config.yaml
hidden_act: "swiglu"
norm_eps: 1e-05
positions: "rope"
rope_fraction: 1.0
tie_word_embeddings: true
init: "normal"
init_std_qkv: 0.0256
init_std_down: 0.0
lr_head: 0.00617
warmup_steps: 200
final_lr_fraction: 0.0
Each number is 128 + 24 x the weight over its row's rms, rounded and kept within 0 to 255. Layers, rows and columns count from 0. Numbers have three digits each. The size before them is the row's rms in percent of the matrix's.

# layer 5 MLP up, 1856x704, rms 0.117, rows 1318-1332, columns 256-319
099:080155121108153111110119134127105131129167165149087131130097119153144143179119130132155129133132108121117156075146115125087128123079126138123108139118103110116151180132151118112126153169124123
098:128141120180120147151158114115141152129150123119139106077122113117129072139173126141129128144105096121118140118090136116089211116103118151102145123174119113143125161167163142093129135118114108
105:144130132108143128153118145110126124124123165152110131140127125111140111091094178101126129154132097137097113143132109135107122131150130141128145154105184114134135105137123148128121147099107129
103:127103154099168102095139147099110142163109093133132080132111069179116093120127112118119104081162085119138152161141153116144133115133109117116109161128153138092141104123128117113126130162107059
110:130132144105145138150124082148166163148126160119125178121123130158157086137145130155131125125147167151111139174151153121151151109139098174124133124135084135119156162124098128159089155153145104
105:139129068154116130121124089124149144116096144139134118094153149146149135119123114135125139083115129117129152121131180122174145115167129171147125100136057131157125129113119162153111131146103118
097:094103093092115125123146105128122153127108139066166133137108123099119189100146140102127115140112102069124107100127119121164115114123179151125103135145099125110145132116156097136106096105124151
089:121100073104110111174117120128136143119141150134149130172077121114090171149134100096155130107102142139148174117160129159181107117108115153157142129130099132108093142151158141100131150128148140
103:113153134158102099150118165131116109105142139133140107100132100159106145107097128107156121099113130147158136126162116080106114123141118092113109096106156153140099140082143096139120134121120149
095:098127123124121126129105113105131125150127074141153096114080090123121135110142104161167134182193114074132110146161120123138135108170105107105115130150140127126077104142146120081144179133148139
100:146119170135109130101164078156106103145122156089108127081124132114112114143152153127129134138114097128152122142157128114118144110142088136151163139136170151108133113131170136124115115134149146
098:154123166101113140160131119169163137141104133120153102151160147100131095129152106094131110137085093180135137143099130111130146129105122145126113082125125134210129103107131142152135130121134124
104:099138107160083140143136113117119142114167110119137148129131163126143190137152111158067133193114117145165165147150123133106118137151192123104092092110111087157087074081145118156128073129116101
100:147180107126141129127110087154186074180140160148146118106134135154098127108148136169161081145107136122103157146150111112103140152119133086135136150177085094158150153119078110156140089112125162
104:147155157151135102077122121124147159100115162133120121120130096116147137120154132141112127110108107133138110141124147146108119126136135154121126175139091139147093121115099143160095158151147107
# layer 5 MLP down (transposed), 1856x704, rms 0.0784, rows 1318-1331, columns 256-319
102:140123083141206125121161115160093163131145139118142135145094129133101078112109125135105115117144136152147117084080111096112146105067101124119097123140124160111112116119122121131071113073121085
100:125174103142110164163140146139086107144128115174147132121122141140152150109139137144127134140110134125094156122116150093082180120113147129109127086107109134142096131094119095178125153167135155
104:125145155153117160134093145132132127152127144136144142129099099126127055149132104107118133124136155156120069152091125127130177133123148096145110126150151169110140116159099098121156193135126133
105:151109109095120111103114137167185154117115110097129096103114109137166136112142109105107159118110111117188121131161107106154131132135110138147138131124141104130129138141128114110098154182160106
095:141098156147126112102146107145117122129194101146112162120129156155095107160080076121123100146124105111129146099144182160139108122118103133141119152153153124128117115119117136141087153115134104
108:159152145147114116119133112121128147120116132136104124130136155130155180102150128165167092097144135168134129110126156140088120095147147116117068134128073122137121134121095115135111131139113132
102:148112123078082103124161126145112131155102150152123106096145142125122108118121116114101115111129132162120121137143147143113105116122130120112143159093131156162090143125129120101088109139140093
091:163139181151092082140118114149115122100140146123137161132108108144149115108104152139152172139127139096153103130115146095107165100119208088099096118153132098092139125085150100116113129145117147
100:145114148167114115132112143175134114122125111145137145156153133138140179090140155151122107126147147118146122102138145159121154081089141103096161163172143120129075121125142146141125114107092130
098:098126174088123101110061120122132192144131139149123137147109138111135097084136052128160098103140094115102147167099158151126092106101156138117135120122140138128093110086156130121146165161138168
101:107160173114151116160132110096128079072146157134117108137101167126134083162149120138100111134154131143141138122140127138128151119113164090163157104147100152095100141110128146154107186143139135
101:112143159140099119156099130111158157094113153152110175117147162156167150147124125136173097153122129144124113133131155119206159163157146098070157139110171106119095123126083112129089128134151121
105:146160109098107111181114116139156147091138120136132179113114091124087118154101113145128088170136161096086148132106148110158129144106159125114092136111114123140129111113147149122153103088154181
098:140112134136107141135116135130118116104143102116128100137122107120129116100138138151123134087152097082128144150086109211103125163120088142103107122143156139136144089087142122136137128131167127
# layer 5 MLP gate, 1856x704, rms 0.111, rows 1319-1332, columns 256-319
098:121129129145125137125155119180123111096129089161172113113071115115103136109153108135114167111101146120109142111129146125154112110144124145132088130112121074136123100128131076121185141126102125
106:149167156088105133157138115097120104181182091155157144142095141142125107123145133132131097155118191154125121143101099109130146143129127104158156161120113145091143141108136091149139188092153130
101:124133115089103107122150155152137153154091155145145096127125192140114154119171159147124188157091122116152110127136128141106126183173085149114158167122154120126130073089094120138148125143150082
103:119144165135117111123168171091107129120140124123159129123154121113128146116137116098097102134179151150145109099089099117115112073096130104100160140131139141141132160148104135117153148149118159
101:152158149149108141144118119116140123094105185166082143133127155153117110061127121127093150105134107124166160157118150148162102118119161111153127161105156124133139114129106088127128196143150148
101:105098125114104136126125127102125163133121089129121143120118096089156072172112135101131113112149124101138087184127152130148120142136125113106126182120108121116102143096144110138100109156122131
091:145123149147148097146080152131109116138130101096140131114070101156100116141124162111120141130154140130075102143142140119111121130102160155153133200112137143156123160169132147126088134178143104
105:158113148132166145096092175129154124167136127134124172127148178103162154174136126112153101121188149144121094142151112134139122130117080097138097133130156138091150144125110120097113147114110172
098:129131147147129105118158125134143131153128108132113108089088110126124102173143114117123145151124096113102170107136096138127181150112145048144133095143139116108114126158147134107107073134129098
098:079134130117091138133117105143123128112131128141125120128163117129144126159172153132097093122108097153157143129142133106136139157127118105142164101125082121141130140131124132158116155122099109
101:128107107111113128137114139091111192145124163100102125075140133153141087153090135117136116140127155142123163103127138128129155127126167145163094156140148153122128158191161146127180159151167128
103:097169169176150090108171151122103155154131118119158126110122101129138089117134142130153168139164150141103170109112134115093105118125116118143140155086141094105121134149097163095091123122157166
098:147105125171132095119170142088091126117109113144118159116122136081092115147163163117125130117126153111138111124133164163083103163131122125110125107101094136122173159187125110159109102127121142
106:143111109117139124118123111123150153131102103120139117115154180115093104137140091130094144096125116125126119103120093123161110168142127153127160113138152129096104119107130172113084138113142115